Weights of a small transformer language model: LayerNorm before each block.
Each number is 128 + 32 x the weight over its row's rms, rounded and kept within 0 to 255. Layers, rows and columns count from 0. The size above them is the row's rms in percent of the matrix's.

# layer 8 attention query, 64x64, rms 0.149, rows 0-31, columns 0-63
size [ 91 106 192 217  72  96  70  66  90 152 115  84 107  86  79  81  72  73  83  71  86  69  71  78  78  65  90  69  81  77  84  84]
[[143 117 160 166 152 116 196 123 101 166 126 210 115 156 164 139 118 109 112 128 101  94  95 122 163 106 125 159  90 135 186  70 156 107 141  90 158  96 136 105 149 119 116 132 128 143  60  70 170 161 130 129 105 130 117 185  91 156 163  96 128 139 143 202]
 [113  91 124  99 130 167  61  82 143 101 166  64 152 133 123 149 134 146 177 143 177 125 170 120 122 152 103 129 157 147  83 165 104 124  73 172  93 187  99 107  95 131 136 137 184 142 158 136 107 151  98 185 128 163  82  82 146 130 107 116 182 157 132  84]
 [ 76  70 146 100 189 126 102  75 154 145 167 138 150 105 106 172 167 119 153 108 149  93 147  79 153 166  91 168 101 121  88 169 113  94  89 140 141 126 103 109 117  96  78 170 172 102 101 106 170 162  90 170 108 131 152 158 166  81 140 118 170 108 113  95]
 [157 188 112 153  62 136 150 202  93 113  81 128  92 140 138  96  84 137 100 130  96 151  96 170  88 100 164  87 163 123 168 100 140 148 163 119  95 141 149 149 132 163 173  89  84 133 156 149  81 100 175  99 158 112 103  92  90 171 110 133  91 154 136 151]
 [148  43  82 101 121 124 123 162 120 149 162 140 154 127  99 100 121 176 100 108  88 131 158 173 158 160 135 167 176 144 169 138  74 161 125 171  93 142 135 104 118 184 157 104 129 125 110 148 111 109 109 164 200  88  87 146  49 133 137 112 168 110 103 148]
 [162 128  96 115 130 120 160 183 123 145  75  59 117  70 164 121 107 137 141 115 174 113 124 113  99 104 132 129 145  51 139 158  72 117  67 143  91 176 154 143  61  74 121 115  84 162 112 117 156 139 111 127 110 152 153 111 139 136 211 105 116 139 126 149]
 [ 57  97 139 185  81 154 166  90 169 160 101  75 136 157 117 154 133 168  83 133 155 125 175  77 118 122 161 125 117 109  91 114  88  87  83 154 104 117 103 124 184 139 135 168 110 154 131 117 172  94 138 157 101 192 144 126 178 128 103 147 173  88 115 134]
 [149 111 131 152 125 153  92 151 135 150 157 146 136 172  69 105 109 110 158 105 112 154 119 120 124 171 157 159 139 199 132 148 144  68 184 112 101 159 174  66 123 145 126 164 181  55 108 170 150  93 128 151 170 106 167 127  96 123 131 100 121 165 201 108]
 [123 144 111 160  97  64 175 148 148 170 112 105 102 177  77 151 123 163 118 133 110 132 101  98  99 107 145 158  78 154  94 101 197 127  88 115 141 143 140 187 121  83 120 149 158  83 124 148 161  97 115 150  88  83 144  80 115 177 155 122 105  96 205 122]
 [135 134 170 104 177 143 130 118 144 151 101 113 165  85 112 157 159 150 154  70 125 102 139 139 152 117 107 128 143  99 199 163 149 130 179  84 188  50 110 105 125 136  89 145 150 107 139  65 146 164 107  99 155 104 156 167 102  77 102 167 153 105  71 100]
 [125 124 192 103 169 130 125 149 166 129 107 115 140  61 100 157 191 152 151 107 110  97 147 131 151 114 107 160  98  87 146 167 106 136 161 109 205  73 116 101  87 132  78 134 131 119 126  96 144 173  95 145 113 119 144 191  80  56 128 155 154 136 100  93]
 [134 176  64 119  96 129 146  70 119 140 145  84 107 183 159 115  45 120 120 139 118 160  88 111 120 101 175  69 169 146 144 102 159 157 126 115  87 149 142 149 173 122 185 129  88 133 150 160 129  87 161  77 132 127 156 103 123 177  83 125  96 124 140 171]
 [ 96 156 133 129 195 125 111  63 192 136 131 139 187 138 107 155 111 155 148 104 157  95 145  59 169  98 103  86  92 124 138 122 163 131 135  91 155 109  66 136  90  63  81 161 131 162 138  70 163 145 103 117 110 112 149 176 133 148 126 130 136  87 153 102]
 [155 127  57  83 144 133 137  99  97  94 134 137 127  81 104  98 118 151 165  59 102 125  96 164 147 133 108 165 120 160 114 202 129 144 136 105 161 131  99  77 133 191 136 161 178 103  89 152 155 159 124 126  93  63 113 107 103 138  78 138 162 122 136  67]
 [147  92 164 128 134 132 110 100 172 127  57  99 114 134 147 120 140 149  98 140 208 139 152 154 167  77 104 121 150  86 111  88 121 163 110 162 153  58  77 160 136 110 135 170 114 162  97 140 151 124 153 123  31 156 165 112 121 105 185 157 121 128 112 117]
 [ 87 145 229 141 112 131 164  78 144 126 161 143 131 156 101 126 182 157 149 146 119 185 122  92 169 112  99 131 106 120 151  89 165 205 122 127 117 123 151 185 140  79  89 138  69 150 146 134 131 106  94 104 137 116 149 172 134 110 182 181 120 152 126 145]
 [130 148  72 116 158  86 106 180 127 183 102  83 105  71 127 117 124  96  65 135 144 136 141 169 133 174 170 129  95 139 153 123 132 145 149 128 137 101 121 113 115 172 130 171  95  87 191 143 159 152 168 173 119 120 183 102  67 149 176  98  69 138 110 151]
 [197  94 182 155 150  99  81 146  81 159 106 143 106 183 127 111 154  67 181 123 109 173 113 134  97  95 165 116 145 130 130  95 120  78 130 176  87 111 135 157 113  75 128  94 133  91  78 113 122 107 130 112 146 132 106 100 114 114 103  94  85 186  89 174]
 [122 175 172 108 177  92  71 168  89 176 121 110 111 104 158 176 137  76 203 130 113 110 124  90  70 130 130 137 151 126  80 133 119  45 131 179 117 129 158 131 138 107 130 109 128 153 121  94  90 103 150  98 152 120 110 129 205  88 117 159 142 136 154 148]
 [175 115 138  87 141 185 167 118 102  73 115  45 112 111  73 116 116 136 112 133  89 136 182 110 118  60 137 145 104  92 117 177  98 122 105 176  97 161 123 140 139 127 118 138 142 175 133 131 170 184  70 158  93 115 124 129 110 119  59 153 131  85 114 130]
 [175  73  75  80 135 108 120 119 102 112 148 192 164  89 135 102 118 138 129 125  56 160 104 159 121 148 137 142 124  96 186 175 142 114 172 118  98 111  90 117  65 161 134 134 149 105 122 121 115 139 143 179 151 104 109  96  63 150  84  71  98  82 139 109]
 [121 202  39  93 170  91 130 180 129  74 113 100 108 121 146 117  98 121 124  51  99 126 143 174 166  90  85 108 134 145 126 140 108 102 148 142 102 209 149 132  86 113 154  93 135 155 103 152 130 151 159 137 126 161 139 117 111 113 127 129 152  69 150  97]
 [174 204 185 145 123 138  96 117 226 132  96 116 108 154 159 118 138  93 116  86 133 151 156 115 139  69 121 100 162 100 193  60 141 148 112 124 107  83 149 161 101  74 145  61 117 156 138 126 150 122 110 101 137 146 160 134 110 123 125 114 120 115  88 139]
 [166 180 141 116 152 105  61 162 122 161  69 136 145 114 150  85  95 171  85  60 105 109 147 121 165 123  95 125 118  98 184 137 158 189 146  83 151 143 150 106  74 102 160 116 149 160 120 142  90 116 164 138 109 131 121 129  70 174 170 116 132 162 145  83]
 [114  77 134 100 130  69  99 143 105 108 133 194 110 141 140 109 175  59 136 179 125 121 115 152 155 171 149 121 163 143  84  98 125 112 155 207 117  71 138 151 128 119 123 145 124 111  76 127  65  94 175 103 159 155 134 129 147  41 142 110 113 130 128 111]
 [ 49 154 169 133 123  72 153  90 148 114 114  92  73 100  81 145 154 131 107 155 161  71 163 137 119 148  95 138 129 109  41 175 119 146 126 138 143 147 113 173 132  98 138 142 122 141 157 115 133 124  86 121  71 109 104 139 191  84 131 129 136 130  64  83]
 [137 100 130  54 141 154  80  80 115 159 154 208 154  95 155 136 140 130 149 101  76 126  86 119 140 144 146 208 106 126 175 160 163 100 163 105 159  82 122 122 103 145 129 147 127  44 108 135 113 156 146 145 178 104 127 130  84 160 150 123 149 101 159 144]
 [ 87 122  34 125 131 145 195  71 136  89 172 160 121 116 105 103 142 141 104 136 153 180 128 112 145 173 105 153  56 169 137 113 128  91 138 131 179 194 116 121  96  94 120 121  98  71  93 168 149 144 114 144 107 120 141 152 105 157 157  94 101 118  93 131]
 [139 184 210 157 100 170 140 123 108  57  91 132  76 121 107 102 104  95 137 169 124 161 117 123 131  87 143 137 144  85  82 174 129 173 121 109 156  75 124 150 103 217 131 155 105 144 167 147 156 145 116 122  94  93 176 164  98 132 129 155 116 117 119 101]
 [106 130 118 127 138 102  78 140 102 189 114 168 170 120 176 181 127  70 160  95 118 118 132 153 160 149 152 155  70 152 131  77 145 141 173  95 131 120  79 182 107  82 158  50 128 123 106  75  92 112 177 148 152 170 125 110 133 142 153 100 107 140 127 168]
 [140 101  93 126 153 123  99 100  99  92 153 146 117 129  88 143 108  71 100 102  76  81 135 207 133 154 218 150 149 140 115 109 119  79 200 139 145 139 112 164 141 134 143 150 132  60 112 123 136 123 120 183 166 121  84 113 147 103  57 111 119 110 130 145]
 [134  89  63 141 138 127  90 177  72 117 134  97 106 122  85 132 146 181  97 139  98 147 195 169 113 161  99  98 116 153 104 162 151 122 150 100 157 176 103  61 184 168 142 159 154 138 151 143 104 161 145 135 103 110  94 140  93 147  68 135 118 144 151  63]]
# layer 8 attention key, 64x64, rms 0.15, rows 0-31, columns 0-63
size [ 69  65 162 189 110 104  79  84  75 133  97  62  96  83  98  99  89  86  84  96  92  64  85  82  99  90  97  84  83  91  80  89]
[[139 203 113 117 172 171 182 104  87 137 117 136 174 155 114 106 132 158  78 105 154 134  52 130  93 134 157 132  87  97 173 139 143 106 150  98 173 131 156 171 139 111 127  68 103  58 145 176 107  97 123 116 109 147 193 116 109 117 173 130 103 128 119 155]
 [145 158 134 112 139 194 115 114  98 150 120 108  95 136 142  94  89 147 111 160 126 139 127 189  97  92 221 163 136  90  73 125 123 123 110  71 115 159 157 117 167 164 130  98  91 169 168 196  73 168 115 129  79 167 150  92 122 157 142 132 143 135 144 150]
 [119 108 119 131 153  69 151  66 108 140 119 148 153 143 123 180 149 138 194 115 170 101 136  78 182 198 137 111 125 101 156 126 154  87 122 145 156  85  71 105 132  90  81 169 163  94 146  97 137  99 102 155 145 158 132 164 124  79 163  89 179 118 147  97]
 [139 140 101 105 101 171 100 172 140 123 146 127 113 119 145  64  90 123  60 143  89 138 100 184  78  63 128 112 126 147 116 118 120 174 141 107 114 162 197 154 119 168 183 110  87 155 130 161 118 150 163  88 109  98 126  93 123 176  88 186  85 123 118 160]
 [111 100 148 170 161 160  98 191 129 144 130 175 122 113  90 106 142  93 138  82 135 109 175 153 157 164  70 206 113 158  89 156 103  92 113 141 166 113 132 143 155 125  86 106 164 152  88 108 133 201 100 159 130 139 134 185 159  97 149 152 149  96  77 124]
 [108 185 106 126 140 155 198 135 153 182 133 101 151 110 122 139 126 188 112  94 158  49 163 147 153 124 114 137 143 104 158 114  51  85 108 135  94 131 155 100 124 121  98 100 157 171 108 133 155 112 110 156 126 183 122 109 188 166 194 102 115 108 111 164]
 [120 157 144 150  84 126 179  83 114 131 124  95  60 158 121 194 135 187 105 138 131  85 144  60 129 128 160 115 172 150 133 136 176 103 133 199  74 108 117 188  95 161 112 153 154 179 160 133  85 109  80 119 146 148  89 160 108 152 134 139 126 134 121 125]
 [119 121  89 143 132  97  81 139  49 110 120 152  94 118 134 138 110 128 175 131 121 138 113 146 166 185 171  90 157 165 136 140 184  87 132  94 144 189 115 116 136 185 121 149 166 143 140 152 131  75 135  56 175  72  96 106  93 127 113 134 109 149 193 144]
 [105 139 178 126 169 125  67 180 172 131 135 149 151 143 105 146 153 111 129 133 150 134 117  93 120 115 142 104  73 101  85 155 103 142 164  81 129 141 143 118  69 130  79 183  95  61 126 158 163 174 112 124 127 118 189 161 142 117 191 121 132  68  98  78]
 [119 111 131 103 164 100 106 157 137 172 135 164 144 114 107 141 154 168 159 108 150  92  82  50 144 165 121  78  81 112 160 119 159  91 186 150 183 135 133  87 116  59  88 169 132  98 176 114 170 134  91 114 152 134 155 140 114  94 138 130 184 103 128  77]
 [131 151 120 132 123  94 183  56 130  94  96  96 155 125 152 185 123 152 188 111 199 123 118 140 180 157 152  97 160  97 197 142 150  95 108 132 150  58  78 123 121 121 120 125 140  81 131  74 142 109 134 186 148 148 103 162 121  94 159  85 128 123 145 128]
 [ 70  86 187  74 119 135 119 123 108 234 158 121 150 135 128  89 107 112 128 130  81 132 151  96 142 100  92 151  81 165  81 140 166 148 161 123 137 162 127 157 139 127 130 179  84 193 127 143 115 137  79 117 120 138 146 132 164 176  98 157 165 149  91 133]
 [142 122 176 190 161  80 157 111 147 133  64 123 158 110 106 139 128 173 129 144 141 145  81  76 165 149 103  65  92  89 140 121 149 102 142 119 144 109  65 161  86  86 128 176 120 138 181  59 135 133  87 130 117 151 134 111 105 140 165 119 141 117 201 111]
 [ 76 139  34  56 126 107  86 129 124 150 194 140 145 123 164 139  76 162 162 141 132 134 146 147 164 153 137 138  91 153 155 171 149 133  84 102 140 142 118  67 159 158 146 119 132  99  90 155 171 127 155 134 103  99 146 126  70 148 120 154 170  68 142 111]
 [122 186 217 136  91 168 144 109  93 157 133  86 148  79 115 155 146 162 140 175 129  68 181 112 142 123  87 181 103  84 149 148 178 187  70 162  93 141  84 131  92  78 126 116 142 139 127 112 120 105 116 115 120 139 133 134  89 134 172 133 106 106 110 125]
 [147  64 158 153 110 123 124  59 175 131 102  72 141 143 121  80 134  78 160 100 113 139 132 146 118 116 111 117 114 118 114 144 178 196 170 104 146  93 155 180 193 121 151  94  76 106 176 106 154 151 164  80  95 116 185 151 149 131 148 139 116  97 151 143]
 [124 185 105  80 116 121 110 155  66 147 103 120 165 104 119 130 167  76 128 125 141 155  60 176 165 159 136 160 115 113 112  83 140 126 138 184 169 128  88 114 131 136 107 182 130 199 156 148 106 120 135 176 160 178 133 113  73 149 130  70 105 140  84 154]
 [160 131 159 152 111 147 107 191 117 102 127 183 142  64 120 106 145 133 158 120 117  81 195 128 118 150 101 144  78 136 134 140 138  87 147 140 145 166 128 101 102  52 131  55 167 109 128  77 120  90 120 122 144  94 104  65 201 107 150 113  98 134 149 108]
 [186 188 100 171 162 111 160  99 133 129 174 152 119 143 150 130 103 118 192 140  96 122  98 101 123 113 192  86 106 163 192  95  74 117 149 147  98 138 117 142 145 117 136  98 116  91 110 121 146  84 138  88 166  96  49 113 161 147  69 157 141 155 145 143]
 [ 74 184 103 116 132 135 142 125 144 126 121 105 144 108 117 139  76 164 185 131 131 122 179 120 124 108  73  77 101 115 147  93  82 138 168 143 102 151 114  61 177 124 131  86  90 160 123 133 178 161 136 113  89 186 150 121 152 117  81 160 183  75 144 174]
 [123 118 108  92 149  82  88 197 117 125 159 171 201 105  98 108 105 100 114  95 103 105 142 183 102 129  75 158 137 180 110 144 127 106 132 131 150 153 125 119  64 185  94  77 173 117 103 116 106 125 104 186 105 180 150 101 156 139 184 134 125 111 125  96]
 [164 150  86 128 166  71  92  84 109 140  95 178 132  74 143  56 151 129 116  97 134 158 157 121 152 152 146 147 150 113 145  70 127  87 145 114  80 132 116 110 182 158  99 126 146 189  49 135 122 115 152 104 140 128 130 101 136 105 102 152 174 147 193 161]
 [215 119 221 175 139 120 119 136 124 115  35 105 155  85 142 144 151 151 146 148 144 167 149  99  89 144 105 122 131  77 122 157 137 131  93 123  75 179 126 153 122  72 125  91 128 188 149 111 123 152 124  81 141 107 107 109 139 126 157 123 149 146  93 135]
 [168  91 146 126 160 152 120 117  93 169  98 134 128  59 102  67 144 177 111  84 119 113 143 141 142 138  77 174 103  99 154 123 159 155 103  64 104 161 110 138 117 100 110 129 178 120  64 103  77 190 119 125 130 112 127 100 136 174 189 129 127 174 112  82]
 [146  97 169 153 116 140  80 145 146 103 178 175 134 101 132 110 146  53 139 160 121  66 155 157 129 141 116 194 127 130 116 129 166 146 120 129 141  88 149 172  84 112 121 147 137  67 125 103  76  71 133 137 171 110 101 121 149  91 157 156 101 191 172  75]
 [130 191 113 102 128 115 198  71  82  88 175 103 116 162 110 137 153 180 166 169 119  90  95 139 109  74 135 101 133 121 142  83  96 159 102  86 154 116 110 149 166 124 125 147 118 107 148 133 158 115 180  65 146 178 154 159 117 145  85 147 141  95  94 179]
 [121 117 111 114 130  70 130 126  89 112 153 138 137 115 119 111  97  53 159 110  85 117  65 141 108 164 114 128 112 175 136 208 157 157  77 156 138 155 149 155 113 181 136 107 144  71  78 181 153 124 178 120  53  94 138 133 135 128 147 136 137 130 175 159]
 [121 152  37 133 108 103 103 112  74  69 131  78 112 114 147 126 136  99 153 130 136 163 114 111 147 145 167  88  92 154 106 136 143 119 109 122 141 135 114 106 139 172 134 188  98 144 149 181 178 120 184  75 106 125 154 169 113  78 161 146  78 149 195 154]
 [132 108 190  51  97 112 146 168 156  92 113 121 189 151 104 142 111 117 137 194 141  79 158 177  61 132  90 133 144  71 126 110 146 168 160  80 148  64  96  86 150 126 136 141 127 177 131 141 153 139 119 184 102 122 147 127 126 171 151 131 162 127 114 134]
 [192 140 135 124 176 136 120 106 137 111 113 194 131  99  73  96 152 123 112 126  98 166 121 138 100 108 134 185  92 113  61 149 128 102 127 162 157  84 130 179 121 103 140  93 114  80  82 131 132 122 154 173 141  90 184 143 171 139  77 121  74 156 190 108]
 [144 148  81  48 167 161 140 169 103 115 204 204 137  85  28 163 135 148 130 110 100 134 132 147 109 124 115 138 120 152 108 145 110 115 144 102 180 107 150 116 155 146 116 151 107  93 150 109  69  80 161 178 131 147 129 143 147  90 114 105 119 113 124 142]
 [125 149 114 120 102 138  59 104  64 150 142 158  87 117 129 138 138 103 117 132 119 217 122 106 188 176 127 102 177 148 128  63 150 123 205 152 150 163 133  77 136 118 127 144 139 142  93 116 107 179 104 126 169 136 124 146  55 123 120 155 131 157 109  88]]
# layer 8 attention value, 64x64, rms 0.207, rows 0-20, columns 0-63
size [ 77 100  96  78  80  89  73  76  62  63  83  77 107  94  92  70 106 102  80  66  73]
[[139 147 147 143 125 148 171  96  74 110 110 106 120 138 144 143 131 225 134 160 113 107 155 149 153  73 110 126 112 141 101 103 115 173 144 103 182  65  97 181 115 123 138  82 118 108 174  71  87 121 119 153 104 128 132 128  80 152  89  62 108  87 178 139]
 [106 158 143 173 120 155  63 119 217  70  83 164 161 124 131 163 174 101 105 147 153 107 129  96 135 152 196 119 143 154 128  79  77 119 102 138 167  99 132 177 100 127 148 119 130 169 165 109 176 109 122 116 172 132 121 133 131 130  81 138  98  86 172 103]
 [ 54 120 149 114 131 140 104 137 143  85 156 118 133 126  69 105 186  91 154 134  87  77  44 105 119 133 165 124 146 124  62 115 114 117 164 146 133 125 168 138  93 110 128 164 152 132 119 135 107  86 140 143 119  99 128 139 162 128 125 215 153 213 143 146]
 [124 138 130 139  77 114 123  85 198 148 107  62 138 152 134 143 155  69 147 142 139  95  73  99 114 113 152 111 137 111  56  90 121  86 163 127 105 124 139 116  65 112 138 133 155 191 132 146 114 100 123 132 155  69 119 139 148 149 167 172 133 191  96 187]
 [194 144 115 128 131 131 220 106  39 111 129 137 106 100 176 120  91 126 154 207 136 156 140 171 140 105 126 136 126  97 144 165 201 150 113 207 104 153 105 128  82 116 118 103 124 130 136 107  82 104 156 135 129 109 116 109 129 128 174 101 126 142 139 150]
 [ 94 145 104 143  85 145 122 120 176 117  84 164 118 156 199 143 110 133 109 167 166 148 141  92 164 118 144 190 170 119  99  71 126 107 130 115 139 118  95 184 101  82 179  89 141 157 110 102 109  72 162 118 155 120  76 125 100 130 135  92 143  61 178 101]
 [140 176 216 188 155 158  96 122 163 156 142  97 117  95 140 160 138 108  82 139 128  98 120 101  90 121 172 153  81  84 124  89  49 140 125  97 163 156  99 160 115 137 142 101 106 107  94 148 143 212 105 157 153 154 107 119 130 151 140 136  96 114 175 125]
 [134 142 118 176 120 145  69 138 131  12 124 127 132 134 127 116 162 134 145  81 171  96 138 110 151 122 106 163 153 176  97 143 115 183 103 116 161 111 156  89  77 158 150 121 150  90 201 102 129  99 142 141 123 154 158 119 104 129  58  91 146 119  83 120]
 [154 147  92 112  98  92 213  93 119 104 160 124 209 128 115 118 116 163 137 119 136 134 112 148 169 108 111 128 158  84 141 121 179 219  84 156 119  77 131 142 132 138 101 138 109 127 156 110 107 128 145 175  69 128 165 175 140  99 111 105 160 143 106 188]
 [199  96 115 101 109  96 127 112 141 148  98  72 117  25 143 122  83 117 118 172 143 130 164 179 129 114 100  91  99 152 167 176 120 172 114 107 134 154 176 114 133 127  96  74 146 173 137 151 116 174 125  96 126 122 121 180 144 103 178 169 118 122 130 167]
 [169  90  86 113  98 148 176  65 126 107 128  92 118 140  89 139 169 238 109 145 163 163 109 165 132 139 123 114 152 113 143 114 126 172  97 138 131 157 116 114 136 121 152 150 109 181 179 111 164 160 108 181  97  58 126 139 102 155 107 119 107  84  86 135]
 [175 136 110 129 145 115 159  82  97 122 124 103 137  92 139 117  71 157  98 136 162 181 102 165 110 133  73 156 103 117 154 194 150 147  65  86 164 139 132 130 156 124 129 147 138 122 121 109 185 129  90 136 144 110 191 126 135 146 138  72 154  26  90 140]
 [131 157 111 121 135 115 157 138 182 196 128 148 127 189 170 127  93 135 154  91 102 148 122  99 115 142 140 146 126  87 120 100 205  55 136  69  96 105  94 182 122  85 145 104 124 147  66 108 123 115 127 124  99 191 159 115 148 145 201 113 129 134 104 148]
 [169 153 185 205 125  84 127  88  78 109 137  89 147 176  98 138  93 165 143 169 153 130 147 158 166 112 106  77 140 140 178 191 142 150 112 114 128  99 103 154 152 127 116 124  92 133 180 107 106 150  91 129 107 149 137 128 149  93 112  61 116 112 137 204]
 [118 151  89 139 131 135 121 173  93 110 127  99 188  70  84  82 115 155 159  88 141 108 132  95 117 115 107 126 186 169 128 234 131 141 108 173 129 155 149  74  60 146  76 115 129 135 149 104  98 150 150  85 103 125 173 131 126  88 110 122 162 142 143 132]
 [223 125 111  80 148 161 200  94 147  98 178 106 103  70 140  77  97 144 133 160 114 137 164 169 113 110  82  99 172  96 175 121 172 110 147 116 149 138 118 176 161 152 105 130 151 106 121 140 128 116 125 194 100 105 148 132 146 137 125 146  95  95 155  86]
 [182 207  89 181  80 102 153 118 132 144 103 118 118 107 177 162  84 184  86 124 167 181 202  98 146 132 121 144 125 108 127 126 142 105 132 125 144 125  96 140 138 140 139 106 102 123 140  83 104 140 119 149 135 148  90 101 105 130 136  35 109  97 107 190]
 [138 113  93 113 105 141  60 138 150 146 159 138  77 142 108 141 116  58 128 168  74 152 107 130  94 128 162 132 115  76  95  88 187  83 149 106  75 151 128 143  84 136 143 132 161 129  87 126  87 112 144 149  73 158 119 134 146 159 179 152 129 214  96 131]
 [ 86 158 119 174 108 134 142  95 127 122 120 115 175 147 194 121 126 163 137 129 169 146  96 106 192 100  96 176 161 148 120  97 163 160  96 116 182  64 110 147 187 138 131 139  89 142 151  79 154 166 128 118 109 210 141 152 152 116  86 118 114  67 134 112]
 [ 59 134 126 150  86 146 135 103 179 118 123 114 110 184 159 174  97 109 144 148 130  67 152 113 104 104 137 174 141 146  63  57 137 134 137 135 142 156 119 161 123 110 127  82 138  96 151 117  80  95 166 166 113 162  63 102 203  77 132 146 121 144 124 112]
 [168 203 111 114 126  89 197 164 159 158 111 169 148 112 155 112 140  74  91 102 135 112 168 106 143 152 127 126 146  76 205 138 165 123 128 125 158  90 104  78 195 140 130 115  79 132  99 105 124 154 120  87  99 117 171 110 116 151 153  89 132  82  98 152]]
# layer 8 attention output (transposed), 64x64, rms 0.144, rows 0-19, columns 0-63
size [104  93  97  91  98  98  98  90  90  88 101  90  94  95 119  85 104  93  90  92]
[[180 113 160 124  86 139  99 114 140 101 160 119 132 172 109 100 107 107  87 121 111 144 140 103  73 130 121 118  91 132 113 159 147 114 117 129 160  78 148 132 147 189 151 194 159 124 173 177 110 196 162 140 128 129  98 102 171  77  85 113  95  54 180  92]
 [167  77 198 129 166  96  70 125  98 117 125 129 136  94 168 148 127 119 177 138  51 129 130  98 135 129 140 123 136 141 178  84 162 122 198 129 188 133 112 170 176 125 119 131 124 153  92 137 123 130  98  68 104 176 104 106 136  65 116 133 101 162 109  92]
 [ 95 141 143 158 138 165 151 104 140 144 110 149  95 139 172 137 135 114 121 154 127 125 118  48  92 109 163 122  98  96 119 116 139  81  85 118  87 131 200 193 136 138  66 173  93 115 144 161  52  78 144 113 180 110 101 131 198 111 145 150 147 139 139 113]
 [161 204 118 126 142 107 206 105 191 135 113 136  88 171 118 157  83 159 157 129 148  61 101  77 116 111 132  92  75 160 162  91 153 128 140 160 114 125 140 155 132  89 138 116  74 127 117 152 128 127 144 124  61 115 118 172 153 121 101 153 102 164  69 125]
 [127 100 112 108 125 142 168 165 161 131 119 160 152  78 133 146  99 215  93 178 150 134 131 165 117 144  89  28 100 115 143 117  76 152  72 105 150 197 116 123 154  97 117 122 123 172  97 144 181 144  92 104 141 141 117 113 130 165 136 137 125  95 159  91]
 [125 142 151 121 156 178 156 101 112 129  66 115 172  81 150 140 114 131 125  68 108 115 186 175 113  71  91  62 172  97 153 165 155 140 173 105 117 103 122 116 136 119 134 166 166 209 150 145 135 130 111 122 177 131 105 106 119 148  76 113  76 122  86 142]
 [174 120  77 116 147  80 155 110 168 131 165 124 154 183 201 115  88 115 126 116  86 113 170 157 177 155 137 108 204 104 134  93  69 132  95 124 133  66 121 149 111 182 118  60 130  98 105 112 138 155 155 134 148 100 120 167 141 104 111 101 161 130 100 109]
 [111  91 138 121 109  93 125  84  58 133 107 199 156 144 109 132 155 190 117 131  88 126 145 120  73 136  89 189 143 117 124 159 167 162 159  98  87 133 144 128 188 112  92 169 151 138 129 130 148  96 131  97 110 196  86 147 149 120  78 115 188 103  97 145]
 [142  74 144 103 107 179 151 120  48 119 108 100 161 195 126 114 151  89 137 106 112 117 143  77 162 182 121 112 159 171 122  80 128 158 119 160 142 176 116 176 118 101 128  91  95 138 170 153  98 143  49 156 122 134 161 140 152 159 148 155 122  72 107 152]
 [138  75 170 169  62 164 172 165  99 126 158 123  88 137 151 198 171 124 131 132 172 113  99 112  92 128 114  87 135 103  84 189 123 128 106 109 123  99  75 137 114 136 161 153 104 125 122 149 110 163 147 152 116 132 143 128  96 113 120  57 116 197  61 113]
 [126  78  71 137  99 148 165 164  75 115 110  94 111 111 148 143 130 147  97 170 105 156 150 139 165 144 145 205  40 145 125 162 183  99 162  81 162 132 107 112 144 159 182  89 150 138  95 104 143 121 104 112 107  97 146 138 146 149  71 149  97 164 127  89]
 [ 83 148  70 137 125 117 115  79 119  71 178 135 153 173 135  81 168 148 166 138 110  87  80 139 132 159  85 121 111 106 114 129 135 129 122 103 126 108  68 105 177 221 100 174 142 154  98  97 169 183 131 176  96 127 126  91 120 160 140  97 145 130 127 155]
 [139 192 131 172 126 153 140  86 143  89  82  80 176 129 113 156 117  82 119 147 107  99 153 155 166  82  81 174 168 116 183 171  93 125 165  81 124 128 145 134 139 119 168 116 106 175 155  48 143 130  83  99 106 147 108 119 119 157 164 148 112  90 171 108]
 [134 151 183  74  86 137 185 123 136  80 181 140  64  81 105 151 170 116 116 158 127 117 132 142 126 163 110 146 129  95 128 146  91 151  95 121 167 124  95 122 120 181 156 113 106  44 148 191 149 113  93 145  79 152 112 159 101  76 138 174 103 146 144 123]
 [116 118 139 125 129  97 175 149 118 121  78  99 186 110 117 133 157  67 109 158 146 124 163 123  39 160  85 122 119 146  84  55 114 107 102 207 158 158 163 151 181  89 120 130 124 137 132 117 152 114 120 178  78 146 164 112 176 114 139 135  91 135 116 147]
 [123 154 137 149 171 133 141 175  88 108 147 109 166 115 136 154 148 159  83 135 114 114 120 101 102 119 161 137  57 169  76 113 100  81 140 137 139 109 113 114 108 111 111  93 182 103 149 122 214 176  55 151 134 104  36 119 107 121 152 136 170 146 149 125]
 [153 135 129 120 102  97 124 102 131 128  98 118  81 134 149 114 241 192  74 115 135 134 173 139 139 132 122 136 130 124 121  71 111 175 121 129 175 153  88 114 122 152 121 161 101 131 188  65 120 170 160 118 129  81  97 184  92 148 104 139  81 112  95 100]
 [134 153 112 150 107 132 135 135 142 150  70 114  88 150 152 135 106 131 105 107 173 129 145 166 150 116 192 191  80 107 145  95 122 149 150  93 147  93 109 152 113 140  17  79  79 124 131 154 110 150  63 146 127 146 131  94 134 155 134  87 112 151 197 155]
 [130 100 181 132 102 194 129  54 162 124 156 156 159  97 123 133 113 133  98 130  84 129 123 153 106 147 185 122  57 153 141 132 159 150 104  99 141 113  89 136 166  97 126 116 160  91 217  81 125 150 100  90 149 188 164 116 120  92  99 134 163 146  94 113]
 [114 167 168 108 113 137 105 121 100 150 149 106 225 142 131 104 113 164 165 144 189 111 151  93 142 125  94  99  42  66 135 129 147 133 149 134 130 103  89 177 142 106 170  90  67 132 127 115 118 130 145 157 192 143  83 121 103 116 119 156 158 125 179 145]]